config = dict(
    n_layer=15,
    d_model=512,
    n_head=4,
    n_kv_head=4,
    head_dim=128,
    d_mlp=4096,
    vocab_size=8192,
    activation='relu',
    norm='layernorm',
    norm_place='pre',
    norm_eps=1e-05,
    positions='learned',
    qk_norm=False,
    attn_scale=0.0884,
    bias='all',
    tie_embeddings=True,
    parallel_block=True,
    init='normal',
    init_std_qkv=0.0155,
    init_std_o=0.00282,
    init_std_up=0.0155,
    init_std_down=0.00282,
    init_out_by_depth=True,
    optimizer='soap_variant',
    lr=0.00521,
    beta1=0.95,
    beta2=0.98,
    weight_decay=0.05,
    lr_head=0.00915,
    grad_clip=1.0,
    warmup_steps=200,
    schedule='cos',
    final_lr_fraction=0.0,
    batch_tokens=131072,
    seq_len=1024,
    doc_mask=True,
    train_tokens=662700000,
    steps=5056,
    dataset='wikipedia_en',
)
Each number is 500 + 50 x the weight over its row's rms, rounded and kept within 0 to 999. Layers, rows and columns count from 0. Numbers have three digits each. The size before them is the row's rms in percent of the matrix's.

# v: layer 10 attention value, 512x512, rms 0.163, rows 399-451, columns 256-383
# o: layer 10 attention output (transposed), 512x512, rms 0.142, rows 399-450, columns 256-383
v399 094:499464561534556513513472426456506528424514551481539481554490427552472480561521430524543530556537393515476465519522494497456443563451464563538537525559577476551517528585483507386540642437494457423535551510526463504446435533582577496524568516514579447656612511496514388519510531498586493365507493541543569503512511499565481476496447542523439458454438530522511542486557580507545469577482
o399 092:512386449487506525480489650536521489531529482588536510527456458498518482420487417626479559476449453585487494473581502521403488554477476415395447577427530420493513500508483482533516535499474527536446581542577471571505467507442520464553448529459528599592434525549331535465579493501493527529459527547462447524515421530433558571434394490563552532491525588568505428511468485585461555523478
v400 102:550453550478520542498491595468497447655470390541468447451495527511491437517613412462473577499464500419519522564401471510491549471452572542499504464446556487481485583510564524455460572486544508465502563565484536496479455488512583472421502506400512521447523490358401485497425490553493582518437530547436567476411382555444488464489551659489412456508525466602450581504461510528447459464498
o400 097:556554419516467528535465493541588563574549429542508549488465485507459471552474541536461497555466508498535493534565488510505527549526412475422494589559453527397541530482555477511486457496481527584464501502511481516492460525376479531546549486568469552561500508530510413440505420438454355524499450465499374519567501511518536545595343555468423492442501420526497478435521574469458517553516
v401 098:488459551549457473438556517485459517412505535525560432522563455540502520500473453433474536493544401459522502581393550521483461426529470477441525519522434439578464531565600514518561527423414476530506507444428582429529514463528480568433484553395598514394477501486568506576569392517544493512457630454581506523489433532441487492543485568507519518422473624533524535510566523371518461531505
o401 093:631637540510589503534456531517515476477462502457564476457455460488466484526508341585487614446544516523499467517486537433512584506445495515491407510403470565475553533509434570497440515425581541529451525515586526489520554526422507422434463470519575485533504568556500479484500483426535490484480487541504546538468507579526473566423490482572437561540502383473499495584652510547468515507465
v402 093:549548443508513413473455504502443517504517483522498533475513406463524499458413585537677519501544604511449498532540500553529587470526514521440521414491492641444464474475512496556514533563513548570533486498532370447493316584452455533532500475616454586489451535463536480418581438553530586451587569547462512494505425532503525457467527471499554458401519497495464512500507457452488403449554
o402 094:504506511452563555465518485521477544561435464443458535576442437463431522533476470494475526460520438505490555516466495504565450495530481538511466533544502493536459517523513509474570495533477479540481388516517540468555456394502386539462483468564558472574502561483425577452606425469505487517460466509485548531498542502553407553511607431507614467513526446505566572492437515489523545482518
v403 086:496521467505483395573466530473503531426470439529428517543548516487584480369484470499487577474466589523495418470482497413440516487506564463559446483522526524488438490501495350487509559474528510469522441465488551487486502567497536533559560538560507555492543562478486436536547496492554534505506518449598482498393485423525504531539484516547479564455508417602530482505565444450497549453476
o403 086:552503561465553570495481370439494494522421526455544501508502502500508536485562496551513490555465364556400598567488411463496433538519498465506582501503436505447575491477516500465438480512421438441474521508504517528479605562481639529555515407592465469595481466528526430511548418558451521565519493524481425515487468532418441349492490547432498527520459589462473438595462529419512441513620
v404 103:366430499380506476514575531469474463631480441448424546484435533451509540457523592465493524467543515493416564432549565543534460473405444532489371488505525532538419481440466463488451468526461518445482511461449528446539464530452580475585458512517464486601466566522514493556522496509526509413512481547492551484493571448501559448506514474534483543545369513543494539422480544479479487456523
o404 099:447599514476536491463479397523476489497468522452479489445522559602503562521482514478540579519507529467489508496492543549536505510534474599521618480458521433494572487594441462442461423582532483416483546540516507500510454522533484637521539496485445467520499574490579451457438512492473453487512379578537471441601488477560450437434536499563496497417483591478519503557527429469347505466505
v405 097:508462488498546435490374506444476531442534458488542519486429532366492500542577527549599478487462563476528507535424478477484524500424528475500484438429499571575473454592520481524442484450465598572628491527508494510501454446461443582349444569481455491444540520433523473409478531531543508570485535551516512499587523545505470509593401613508452537496491415499470529468506513471571475580536
o405 099:497460508510538509632504490554414518433531492445522451576399417493480491524517513496455484525496413446476531582500440392517442551527509424434483491502557559554571530478478513606569524541530504512546474481485553475431525475510483641457488504321500467414548481492562547535542470464504560508536435501464412542504470461513583523397554481449510523559482441414646504430460550404462434477536
v406 097:504508474602444501540490506481415470484495494430476481506396471464496491465542535474549515548537405495434557539517568461535501524490455493440439581475467557514511435533444476503414435492450498450538530520419503438339497505536390531361521545447425500548454463510530422570457490399484510542449479455499481429559549451605540430431464464516444493471437454582527473444505480488497545477543
o406 097:452461473444473545475555470564488595514537478496498467597480548546555429429467503421422399489491591487509474593476406481539415494487501524610487548511572440494446476427381507581518572423490509480418463433484519454470519442579439495492486469488563585498405583478590483497480485518526581510474495449477472496603508531448515495515546671482389534498486594517478553531490470513564451507494
v407 096:535367435501524481499380464440511508483491435473488454551474487564539492518541489571585422520491556466500460504495547478566603472548605521479453473500497525507533432405548534578530523445538469458447532473454534432521526456513527481534427441525450467485497537556547450559364470562485448433492514495440511472506514498481535503477442480499570451567445446527555456556564552479416463484491
o407 097:518437562443556412462526492550485496499547486487528516532434525496460552498409519536548496487474541605357540422551473462553468548493455565591556467609395479611443512547430589532457444497541526521484493524502606550530497534511524566532446483521468556492512555563531492471497504417485593500617518558469573500487412399503406518523429476587507501405498497499508388470496533517534442555529
v408 098:423513466438491567484515417573470601520488395417558404404546448503535527506426582579561541431482527514517420394519447504453501458431462579424491599427490501519533518505505458531571481455481577535517524507460353434487520536502418573493509530440552490476585442446649467476433513445488432505548396479550508566528548528511472442494533464478572479494493588437449415577477423505510444471519
o408 097:537472533616497500536523608378572531450501529481523491503565483454498486500511620468496530530586609508582447501398544497563423513551463555503442532451519518398555489446516536515560441525450472396476458473438458485489461533527444510477508489556459557453454433461531525527565547540466518515412495522501441481489479507547450465533523523461589525564570510470418585477490437601450450414461
v409 098:382530439458495518475463430513460435411484584510449530535504514530464522366486498565463516486454441502406534510515567614455457463491567459576476538451529535550523475488479449564514564591484517413470586404584499508485381613521566542483552503474523610599606569577519481540482441495591434421446496481499456468493461488521448467538525569519525535508412577541499564512560489628481474468401
o409 096:493530505563481466640551534511544552488541489531512479459403507558450455569511454551406500503512518533485511504562519665550545500494470501487600490449469497500524473482449480538481433454530609432479480525581566492469495412487523553456474519506533459408461527532459532522525499573479559392462468471490441468486409507428560485523399456402489605481517610497448417593547616557446464568505
v410 094:355559419427436508573448526499405551476502499450515465514474559583437499573484449449406526584447521476495479419517503466491543466500425579454546512570514424487495508452477464561438392529500463502503555507528539479402590533532470484520555470435581505468597467565521459495567487493452479573448543438469494550457493538480406440485447539442571462413526485459411456480385490526548460524463
o410 093:529497574416488471512428524410544463550487499367591507552487574418450478511564493463447481448518529481520476518548495484509484494507594477423488564371548545516533470506449453561555514485500479586427604468482521453558458494480480462460494585515478496484464507483538512504489508508547561454447560482551461510526466523425556496468576398580514562514565463466547437457472589512455536488424
v411 105:541548408368491469582546417525547477506483460455563467436466511514492475457522457558341467414502509452511519350467441536464459450419461529465573583467493465532522474521501475495478538486464525539441426532513567490567537601543484531451438428458586611503492490464547530489469398471491564548488519441460399413501422534490474496513500505444576504574453438525540422573391457479605471507419
o411 099:534481529494407464561557632445479540474505456438517525563517508442469468588512439490553509620529568555439474502472540540489538567493517418483511487427454526330499442548424432485467506462488409481480532484497367530459480470424525604524481465535574542441493503508499501538454520577576509489440470484536507559477451508462538477570516518544562512539359469504443499473490459566489440417458
v412 094:531539416558569553477413442546544550467467487513562482505470528510430478543503520574486506572459578588467401521556567436475541586536530557488470447473465512485475546538466464544521614515535543583567556507507442512480476481382545486548471604482446485530482535527486485472475542504490474515562459512602529527511484518421572566535489497515470484427526540511459517438504502486521554468490
o412 092:456536473526599483558450509463473574467487386581577522440543538446421506510428618465537455500583542448553560502524457529560530517585578490461543479483461585481481402429521471505519451456501486481480436467451525553526480496558489554531569505529506521533485442500480480482504482425562517454497460666393387429520518464467400470487410463438477533520431401448517554394452573507497540528419
v413 093:496565450475508500542445538558507469496436511524513530436486403481501535467490516482540459521592539440506553461508493468438429523461538555514466570454518514532540504582427426474597526464512629551556467627474441546591478574454388494558517483489494398535519484465553554583593531441465519470558459487630441412617476463544472535484499514466468558422504424595507423514458428499466469517537
o413 094:525379470566465527464412504551545501502516581475485587480519414480562499545524514431543547591452493474442527557402400489658460488555484453499462443484464523455567400527566433495502509555465512512438490499507542468530580459484513545500487531494380509486432578536509586438534458496487493540558511502480475567436490575471529470505568488441464485579511582483564476479532485522481583476527
v414 097:441493537482428575531479423493518510408414476446513530434414523528404427431420551557549523477516470572481484539542604529584495478496511529517483476444428453538459505550506542452437480453511586576443459540501481501453491568467482487486500541588569509501576510473529514392515461529456482520524498475509498507507594497551557493536464619569375567463410404491501500478518532594511526477513
o414 097:460462435501569445520552414511471457474482448503442512513495549567558547531427561466477396597493438523513498518520587464384457437523496455497512501483459538458552526512481453540498457431490427416441453512501506548443424425508505560542490393474478476562437520589564462482566537531491499508457473570530509473495472467562443564453509524438507450483404565427442540581452418476468485499470
v415 102:535471476541546571531489514596566505511580435483473475515406592576501578507524498568521442502576491576441442623496447478541524496451478510461529523401498562507426517544503522467506469512602529449480460518413444563517479477476537479477524579530535521565525475555547400453476574643516521487532468499430478473501488522531458367454528472513469504537522520441445465586456494477410464579495
o415 098:439477455566412581509494555467522549463511477499582513571492463460531463454501470516526485488506472497478564524504534532520532518477487464507623482551387487522502514535493505541474540426420489488470550421540508601449521505533539553445439497529485411505523446485482469468572545503458535456578548494471514506461466441454489492593324514494554428532486480499557450495519490509516616531486
v416 091:646533592507629625464524599429473564507504442533515521556426527458416547538515501645406523452377542486508400496529497478500539573572506480496512484576511542540515498593405465527511586550551454514507443519514547536420405474548560569523473475551439526516577480529513434434536501516510492590464483529449447490483520512601464461470434489567508458492413543418574509565517530522492566567529
o416 090:439512444513665532585646515491539463526443459551597479548429444535434523499420536446514504525574478556469526476489571480472486520485591479524475447575494459522571449527439503530493436458497538496585478465511469497415513540508575435475487521426490504420542508538460579516558538482566514511579559519509454524590552445490553480515525521460539492454464599392492520489458491472491547530485
v417 099:487542502570443586433460531523501457506510591508476487527524534536496516411415474456472468505569461534498530539429460464540399561557509535455569477507550469396537464563549571477397543500522519501542546480522517329469572510445532451572499539533509485562470574474462608465531459517379454463514498448560546533425545516438446533441427517494486482365536593493505460434551525486485457425530
o417 096:478446487555561465458531473369490508487544437419453511409458408602465398499625509444428478454505490488538662495463496482457403419549490483529538567435507565538413583507491532479461453583475538504437435439472531459527456521611546501560478523505489455422471475436556499462509526546466529520489515500564508396391503529464566489498549435504511384535572501505501461445465506454470527487439
v418 098:548518456512430563528450492542422485462542406515554568490555491474519586608567581438490439378533427489483475445547569537483462547495490541536531508519510497504507480513444477542616506484569480514542576498548473486510458524539497463436416456473507539570556542410505442494511485447530340481466439470464503485530403572529442567486601457434477519490461491472539473497457452510459498595496
o418 098:588552520577473491544623515468551476418549553406593490506563447467467492474535488494481575613538479475419513566529446540585532483502542524398552495557460491510476466454515510569385429426378486533448491578485551470470508578468513393556474613462548476484540519509551530537497509489521576503568531490526397519526542526526614420556567474490587584584488510508526547458422544496464513506523
v419 104:523494473535521476432548560523502438560492436491516563515451537601483435576547536541513575503572435413498492408456497520500511505562492426519482496498566443504422481528457473526501537428516545474558555466532523535445565552475526452515427468468481535524544482432487470539426545518518550454472555491529505424605457501490526512459508459529519548453440518558494511553535505490541487488507
o419 100:575503577512377523513592574446547554533513575602510437607510473385491417606604421403597492525485564508510499529516465499581499414403508538488490538597504487387480446518522409517438458466568426456470513445485469520511479607415526570548496504478433536545513447557511598569534444520506540508471528562498537522496457453466434486621572447409363559486527526406437524568505402553480539475542
v420 091:468519481508504520498447538493558530512486549483524514543501468533457568540520512451504379439549432438462561411561525457452550441441458567527516497505601468528461377469477520460588420419548570522445418511579543587491610517518589455603440385479474486481592428528484493560504413515457509534506453525432484507577464444489423489516544523464555472550538488548513513479513448513505543542502
o420 092:491498499510459426506456517495441500476491499521469484412538491559489415484454468421482674569419527502446447519539457501562468451454490555444559481604449492470486447508431614465475469475465500443484461404534521445539474505417646487516571507436551500473520492494373575531447591415601416487535466515442563492565477517497558516503474431653524487534595502511416438543496575506516499574514
v421 099:538476502513482503562533466593436439627509515470381441505515542550566453521457493448460501533540504484456575483515500462468482585500448487502544497548524507426562521560547494436500511622470490455525523528530515380521494486472608534456519517475471515465499446455465547474487450560470497454427644504523519443470410462585572495513511551491501601522538542484489494505475492460442527555469
o421 096:584551523452601553512495494518398547576442552504494480598434491537474451520487441516519459560532486376557519524543460489419504404498521543503553600519499490516468552507460424481536629561428474418507455443432503517444498456504489478526556498413463544525455472528497522465554524472483521509465482509570429530503539582513550521607476471440471451415474464500585514504488507423562454433476
v422 097:464553504439557454514405615405505503494455503511505473564517514436466458494471405510479529512504447443508434478570465480511547582453449434490512540541564492535441459486502443488485551554546414426511483543534571503574428551536532545421455508425508456527514420452511485464529527489487493534526532517501469443517545509566517517506460505472487481568337610538558503542477583565543555390518
o422 094:481470432556496607591478584470522528482582435449533503422406512387507438523490480574494488515486461514469478455555493544472438561583546484479489502521495491470574464500564569509519391542518427520556533522467537522447491477487503489509506529650529561428469526543476475473501480524534489476482491436486510524618471587508514533529557535569419580551521626440480431562521471547455393543468
v423 097:492588477489479442497552480508485471571567481495433558514471541455459633604495430503569428583454546483501565465434491549503534536389485466427526562487526546550486478548514426521375490471459471481426543480513503521522441449472477507459452527482599501416431537584516564562526543468439540471507446517528555475557543537525475417582495547587528539506568440544445557488432542508443466454465
o423 098:507455504471520540498479546425433448550494465467478559510531577461527569443460436504458501502511523500439453436569498516431601513450470549522456526571564432569516549525517464527507465548473522562554421499600473521542488591532478408563420488419510576588507569428522476581419492494556580503424509502465456537509515526588389497500463520437461504495475514583450459571437559499452418479498
v424 099:511483534558435569472555454633544486490539462518505427531521517462475457474527368465607411519513446486448560581426500505516492501419561582476580539439558504458578529539484466532467466479567479511526574530446481510475480507510556455467560529525528477489473539445545509495379523601417503513403460611399433492515433564470455529426502516514446396489521504448477512475453435509548530578543
o424 098:466480531511461453438585459485477508512503414495513492435577522552507580475427473499570397538532495428500417495554529523518472481506498493471439450598496525498515577460532540506538543346523587516479474409557524572532427560494507421548430486504530466487475500550475448472477522576519550470476514537532556512428537573535402560569432490483529460425514569540600484454575494489487524499426
v425 092:523601434530496577498425429588517506505478448497429463513562531502484516497441534489584507494528477535396581554470437507383489568565528445489579563441434518504550501512541527515558469512577508384441518473465453538473473442458554514415514514547467537432561508448504481436445423496515429460489548510445484599552522494473513432501524519549413487496500432509485439533519402443515495518627
o425 091:494537426440538545540547509482496494539511483423513446517413394479484505516485481402489471458536499456485455537517442491445567463501444505486451498501544458572467514471480491526556519477452517557633436483627522458524487571487545479524587533483560490540521495528560486521576516343515529443480489462443486481531501564522541504579479546505501546557560439528431420514458450619490487495507
v426 092:514536484495621492577510532537549385619523531590593452463566428510436415401438553541474518575428589558512522492577472394476520519497497531537417514468506503442457541465479458544550522461527488628549454585476401517463476547474451493467559509442455461499469470466457401443541534414431544424533544421536479550544371476481570528505567496507492444457510463510485473500482484504472471422449
o426 094:519507545524457601468485485479532533453498387576506503496524526488537481490518483561528534517558492501507563432437458491577519501608527516498433406551488571509516451484579421514563542529456627469482414480433457509553552425502416418595575599399443500568568541518462547595527487557541447564487591506571457467523523645496468556589480431475454528570527525480553520460496517576490609511536
v427 106:462542503461494480491407514495556510476554498534485504494448526497527419404578494425524518465532559334562583416456487473472487549520469520464532411441534460543427517481534625516457563458506602526471519390519580536522548541544496451633502478521485522558520451495510483491560448485576477539534515414503468464484522440511534505455492484494500490602479441625562496544522477544533482467532
o427 100:426422483512419377507473538462510517510515551471407613506487481493436518560511479527541456494510572555473453535432494511493373515489462469459525553565490464521540463523481491427481430519493532528531580514431487542498511597517576543513507542557407494411525520577407523493411523413531484474528434502448405573473442576512533451511513472565449501517611424598516414520540597573515470465549
v428 095:529525595527508425584520492494499575396542514497467491495464543542493434452469536435465531437544534528464505591538641453405472713478406487522532496415393539516501535446485457557517480512525556460466457513522537518476526470483476538537521534533478525594425477614571477457503561489489493506528461533552500545622484600469497511494490441552585477620542434562467496482466486495588474525521
o428 098:513507547429445564465536583515491434462504461497454533469516462499525554498441569501510471474544470493541544445524593516535527472550482452479457451427561513557585507494453526545528493559420500510496544464556453475548684529618574449521552573529558435465545585616465525434473449520535535503547592537508447493606550522485451499513447507532535406404584503493479615481480591435476454478526
v429 100:511399498464574519626452490560415461507501463534448391497558456536409516444548460436513487514452491423471501409549470465479521582504572483543557575424417595511602477481491452585506527500535452388496540493427490473562511488510446451456472458509413570494598544472472500488421497549471443510591504464445522471526482517549526480539513534459501505535453461438554482512501483489493492533483
o429 096:529479480490515531574506539535423505455496473482586472515543431535498356528509587558594466524486550434473566594496503439514455496525502507445536528547475405509517392460477483477535467489474574487426417561534516529547543512515516439484547447487525504512471498536564534556495554419502462498539494485461490562523597527487557491515477457423488462499509582435439440538566530492504482611429
v430 100:556492548359453536512456627498501487508488366529442420560559632527455457500493537575480524448390455438545386500601488495462564538515428593554504518460605406477469573485455580437574438500452474436528451515481557487447482487580560466512431532528490576512550499491529555530421490509472483475436522566471506437584563476447456442454447494453524499553460433452509534580445546577544541503402
o430 095:408487483490564466503538514533526497632489528500478464520577436511510461469521515467470535492442513507414534405514533493551524516452504392445428449454431457431574416523432421493480512492523497521413527463508548533480494554486594491484483460475524524490541420453469567477530567567590527508398546387455562505441534413524493517557541533423507492454475512422425514472554444451472471498540
v431 092:505516438455489493493481402470422467493553497412545605460584527508503536490436490437443541491600423471541530423490550447564514483566553483568532549483524463459565539553576459419547518571484496509513604535519475496554398483508513492459538508491481537491448539467578525553514515469526413468448471493518579396506489626530589594510474405457536550558519489494561541531512531411504512513529
o431 094:544557535508517547523526513501561543493449512432543392422526504525528464488497525586419393485526608427494511504606501482429484449632396494551550398543556477479508502476436467501380542579490453452415357460515488434490529491370477500532440500536477453378465400544496605513479519520488491431497498489458432527530496507523470496540456558432420420378599525561430523449622525495495527527528
v432 097:503530512481581551513492514409478547464481571472538510536516383423545603524474503532532501537586460453498556523507564545530482533521478512560509526554529471495578459493497587439543517422532508575498439487624452536542525522520440520525531464443488503475490428499477504379654501459493434549530592503480497486423479403548432556537584480515486553479573548525535501500555501446477477530497
o432 095:506468479465498465478461568538528506528465564461513472549410482558503511480493516454494515546454453559531483546520393449419495485530521556499418466444522569541469559423465505502485597476518492489554549455498456518489512440425483524465630507523566442423496491482430467476458468434479452556526449528494562489501472534460499490459453465571536481493460483424575474509492542477498541520519
v433 100:506553596441598479413545533544538453468469539555496492603516612542509496442440559509445454494608588544592557540522415464563521496583494422528474400568469524547513444496505510488423487526529462425473477502476566501489541553508581517494492514512509514496460542536462564516555476460515550464435529472526409527490476465465445480461512626619424446605496502489399502523575419463451546474456
o433 095:500512427490467547472477566502540553519477579424489443526461446416611510463535489509467557390414453452514502408524487474540534419433405479509482518484488444445503536532528480483533516585571543442569544452542459460437508485486529480572542518466505546520488458506457511521484418536518555403517526555546467533379490493601536467549475508594436555467444513518431556573474536484559549481557
v434 095:522499491518500439459591524502494541432454534537432542601488545489503513527431411458568487484526559485467508595446453548556446482603495555560559549518443490485563451501434588547547492437516421530492560529572574470459477461568492517500536489511511520483502452535504532557398418488521526497476582411493524491469521494507438546501530642544532430540535522507534495511398477567458476558584
o434 094:579511512490424492453488507396514429547543483546479468484482470577534507563546457461428577566475421548454534483520506501446523500427489570500445594550469442524537468431404416586507503544544554534532484483529607501572567573459521487479584584488468587477435472443534457491503500507505539504454501480492508541502380510630527511571461585539467496508594613516480427451514555465454485528453
v435 093:533404545553442581439564427423457439547455466544510613514566497411504462553473413609506543409450500572535533476494576482513475537528409560586423409483508473479491540553498475512582465565455450534501472405509533484522408493498532504470506561516524522581506571525470525592510546497421567459454462547468569548572466514485487412560526618517453592431432550455501507511481519471495378504518
o435 094:488564486487588434454557514501481513420475420413519511451536481506510511540538506489497487570543391525483451518474517470451582460421494396590414490500394499518493500533584533447414533405504465460505464522499482574426413485474491509542405521492500433513527524559538586553557446426528470464432612501513503499499543549529503416459505452496504499517537610421507498565542477497496533445514
v436 095:504544512477600531532467416583525522494462479511458517551440580483555485668525459555519423499382523496536526596572468562513558456485520435456464492523467544471564452576483479512499493505454527432460475494539584552435428516498565484527499545583467537569496530572503448494481550454537497499427486595476531532519396538536461483516546586535507452501525547529454536499421382406523537402517
o436 095:477452562547526501405454532594538529498557456451554502502445539374449595507520493504534523521500431490472378523591508537571530521427484513387452560497533511565493482569460522483501558415459403523543542458519558448443478451461469496462448477476532569421552555501536479462477503464512488537479534522477459561554553458472469502531501534442490492527523569549519503436444572555572521604474
v437 095:409538463499521443502415531425511483474526503453527496517585532554457573471490368484483508530507419538583490499499490464410523559513507442512476534586541545550515452522525479612518549538439427483397455563451609546553490458515514549547445422561543455561460477584501488613486455519471656538505501405480463533540496496505506541490460445377492450526472467532528494582474488483601502486519
o437 093:587474506504493551409535476469490419444508497581562480507411557526469399417522476536516580497480472454447492512528604501549585505543476490590511478474524488575506621561420552468504518425517498515458529411451512488565506436620504536479446484575513455481486551561537457542440561491502443475503496461442542470534613575510472508541479469591460492558430527471467545533592475488438511501469
v438 101:571400449537472493460549528566482423492429558593460451541513493421510410470530453481488471570382507485513423606506462532481480506521604492544455474505415493503499452482519504476474417589502511452537520411488534509506503356515611539468526488499408388521498390539518461526440488543471482512492451604444520608478509471421475570531482483472541484448501533428439473458475536452430413522444
o438 098:518542558488554574523500470552487570369471487458448498507517459558560463541422569498475475494517490545475542468516553468536568509454411538509551594495480557536532510560557491497478531443516542530533497501457437505505436495574493475464490441485520484554502526494525511454412443509554522560478526401484453600472480481466535543474462568436496458472511522528504452507421625413495447554467
v439 092:568592439402478478504558500491414499452505595480509505550475486590455512493610412460411463550443385493474463505491497435491438451509465621506536563502565480514520461520489460471420506503525586590500543420642572426442475498541531486466500566474561548483573377516498507534492443548470550429451497483502519602535531472470455498449454549512529511529463480474466495456459487492457560515504
o439 091:528481405505436441466432498505474497507458484460467510540477487445453553533540527518458589420493470490484510443562562440575513470467517575496526422554424444468563487503526418489492407527530513483484471556471458485490515534494469568456520493487483481373458509464591469421513459593513493624612490506560446423494486469376556500487493492505548539488559581558434418543461534520442496522482
v440 089:429532524503530470508515464543523549458465569461510512498543552540440472515560506509484508479488483484457404490522434498428547483503493429501485580461478476504528464452426534561450559481430541555438480516556518411395503460578494506522474526465508565493537491554559445605533566594534546547564435373529523531546529507471461430404591411499536421500444453433457443569401440495521463368453
o440 090:505566507519357518488606505429439510422502474577428496627445463482531484506540481462550557569441488511517436468550514565509505397491522445633421503440489513429408480510547480525445461467456432451548513450496409504572501559497451510441501529484457452424422475443504554498458538524445474548541524501439525478500485437554450545588548416497512610529625556489461504526487411461551556458465
v441 100:546465486548481571436442413553475542429546507501521534412525498523498517424471475424488390496493447440471597522444457545508468492476508526587466517494499461540482463461454582508545503533527508515515563558519429485486547534430501512600574510507506539586531534542421508446487288450497475432517526514573487487437485542478478505494617536521493519439507462554475478448543497419516431478495
o441 097:436484480449544487496534489456540549478539500503428509477498531398475571499580587536591527593580447538534510482457516529517522499435539524441478524466497578499535572580520475489573472457529478541449449423590518520506505486422510552500538531454553468512477528466470533506505450464447573538483659516543519528435424462529577444456433428529521435555511493558578428536576550561450554482572
v442 096:522536453555441497511517482540454544488522466488523510505494482490477486560496567477540490546405486511514514583492427522562394479522535536479516456469539461503462484503503591474540512499618520444453419582632475570460538572510558536523560586489417478562547466459445588560448519546556515497442520488565479469469491501449449525476518454553483449428529542508561520502479448567426695560469
o442 095:480471598538495591533450535449551560506511602527483399560446454507497431587447466505603427555514449482436541509462474499496509475504473522469455477525480434493539458517546486573473518413522580521455483385545537390566496472460569504517503494416624525502456503470495423465556558521463478564396521435494463495514433458472512583528553531540452474383463471517625487377518475487535546540481
v443 089:562399503488492447586529506600520592518448485513441439446457463510473543519470579456553534457490596420547502592513493536506369517419480495499486445471530576577411472472410439535434473497532442493521468537410477527457490491409436506601527547491509467527540554421632559437446531553410516467518467511519448468425463524493557483538545520367494492434562444408526428476549565445508458504550
o443 092:456421626540482504443467494473500468444515547489520560492566540546469570515562519491477421510519516464408509549446501447508541487489616462459493556431474489545559468457527597462621577482548512452541516636494544489488540520527558570557422444617507506556496528517480481565633602458580530493574453545494513480476506577525411542461489424527607472543485535546536498572594497541487458558507
v444 097:379482442431484537478534491490499510542491567547546566494571492532545523429456574453423552435572491429484472464480587553511463471452487569426526486515510468500498543478518554459490472489452482590494554437448494514467571530559594390481515373508623518466528479515520498488467391455446512478611576512486503532430536490606437548496565397419555483474512551547436540518412445511549517478505
o444 096:582506443595441552413461506534520466467499508623493536469447404526497375505488557415596491481538521559434503478543466454477503497392511511506491519453390543439567416483501550470507529525460638489467580493523435525570447445439545471519465489472497465499482484472422402536434500566530576570520469489554443591477492512450559459449564495550593501503520493563517512477575468592446464539425
v445 103:589563529532503513496578527470463500517520508461516520558489545468517538524456516509512507461503504496492461599462519501534544420519447461509517528567479518513483502578527445485542460512391502401559534554480474494538501545517614476510443519545573501487453516562464489547486474507635490466494602518477475437558435467545458670464493469472626518481547517531514524552518522558435550523579
o445 103:522572465483469603578496429491517504556481523494494479478462402517533452527425419530484557396476494509508545474417465441586507578537488551516461498559506379515502525538431524459549530528430533537515438456508466378537486550516528513506551514518553527485502509502526459425466424466527354397508513375482501433542524545442546449536486463572440539574520494471557499491513399504455543532489
v446 101:549483479589452591457431542531554466492439521539414608473466491468497464469471480479549539557500577510549489543545481537460513438586485502543521552484585506520456559522504531521495512557580522498454541625518520594499465489501534540550420492494524518571445513515438494472512445443570561455493576505527531375465438489572567527543512530516457508460542612515447469525594456545541562536517
o446 098:480459555627522485518501489601512561501546547576572421528531445470473461582513419477473526493508503455531534430522533581522455506510504447461521483527408390449489533575504477461501701502535512526479480459454505489448514498384485523491528498515475561564574528500463489484482462464512513463462469451568387450610590475517511527470465559462527479461530511549574461511522498520527441461503
v447 098:527450508499490606453462429592456394539467551513504550607531487531500447465505554527441442531456543525460448473553590543521517572543394515477500439449544587507501449550434568400536568448441480387547554554483476492465463660546519490513536481533498436543490454581563409492519435484530417484415446418449494512454599485563553466374496452609476455572541557512498461501512462570489486441483
o447 097:512474448522437487560552514415590504428587542463555464522499515481563473439539553682475462492576489584541570467486558481506423465460403532468507604478393459548503514482486452545550553536439470494558501468496476410487464518540435474574590549490553518473466505454442544459494501514490465481582502555532414415551490512464559521528567604440528591517494478536476427467372482546536524457472
v448 098:497487432517402586389558493557458441591460429502550580585489451459511572516530464585420507656507542498493514571417578573535498485539464424596470527523542513516440531534555516409467500512522462535466493570472521599405493500455510445493429530452580533537590495434544510471468469506444467476475558497524453411467462479501529521520483639496465502437519477490448523461494483497449553471508
o448 097:486521543555521528612530480588559462546549557501493460412478585518524430598483542539506565505579463545527470558535402552455474454541476485583529397551465553444542598584487431484419470478514555497426438537525409543485461465438409514502461544427530592534499453506477473551510537564464613544514480424557462487536518492526547471518478447514526547515406591464413467533465413589431536510521
v449 091:488540514496515539502474529528556526506443511457563489550501473446537413501556492469488407602438532463522549537567488561568545558535482507498490463521570593556519520504568553538582452482588526438554490467562488469455524546513548488496501507424452522518456413550478482464525487480475486535505454517531512427494475495569453423515511468564475487374515568526499473446466494503486430573566
o449 092:559383448556456486494524518367539501485461555509441483450525548492490544554463447485588465627579413587481529482397384439483450440474542500444527539442525511609518444555535519480490482490480494509504549470451553508497555498476423614524504500513542568526504511400392479533571432507439480550536569495500490513547573596603503477512556474476429544536501498546591455496532557519489514540422
v450 092:659459533502609496553536489516548440423478379507489408544407585539405510453519385525511442546516523556490443480509517511527451477508428526461393511437471503558537491623491444441515531507542453471450466502527439474577479601500654469455432562484543499440486472474532511441462491488447468493460444451450476537483557524477480459437496529578414574505472442482508519520484448526460474504534
o450 090:517441516478524487467505448497481471440410445450549577519473545525488496473497540580497551419507513489482500407510514517543516600525603597485492544535427461483454538343524461479422517506489458416520465437569460497466453473545480526441596474447541516509539593493520514542523457437528497479508499546540515440516488471555493564583442521552607559504443587484483470405418503478558456515455
v451 092:570476479447645460414458481484486539513524522450533436509670632439578536553431439517527554537523555508493488459494479591508565433563514464572525546486489523567574591478556487589555511529519503495539588486463615535477455537415608569546480500468519481464477474489507419527505415539529518471575511453464539424460488489476600456556516485585451467524445537452435490610556462442509420486539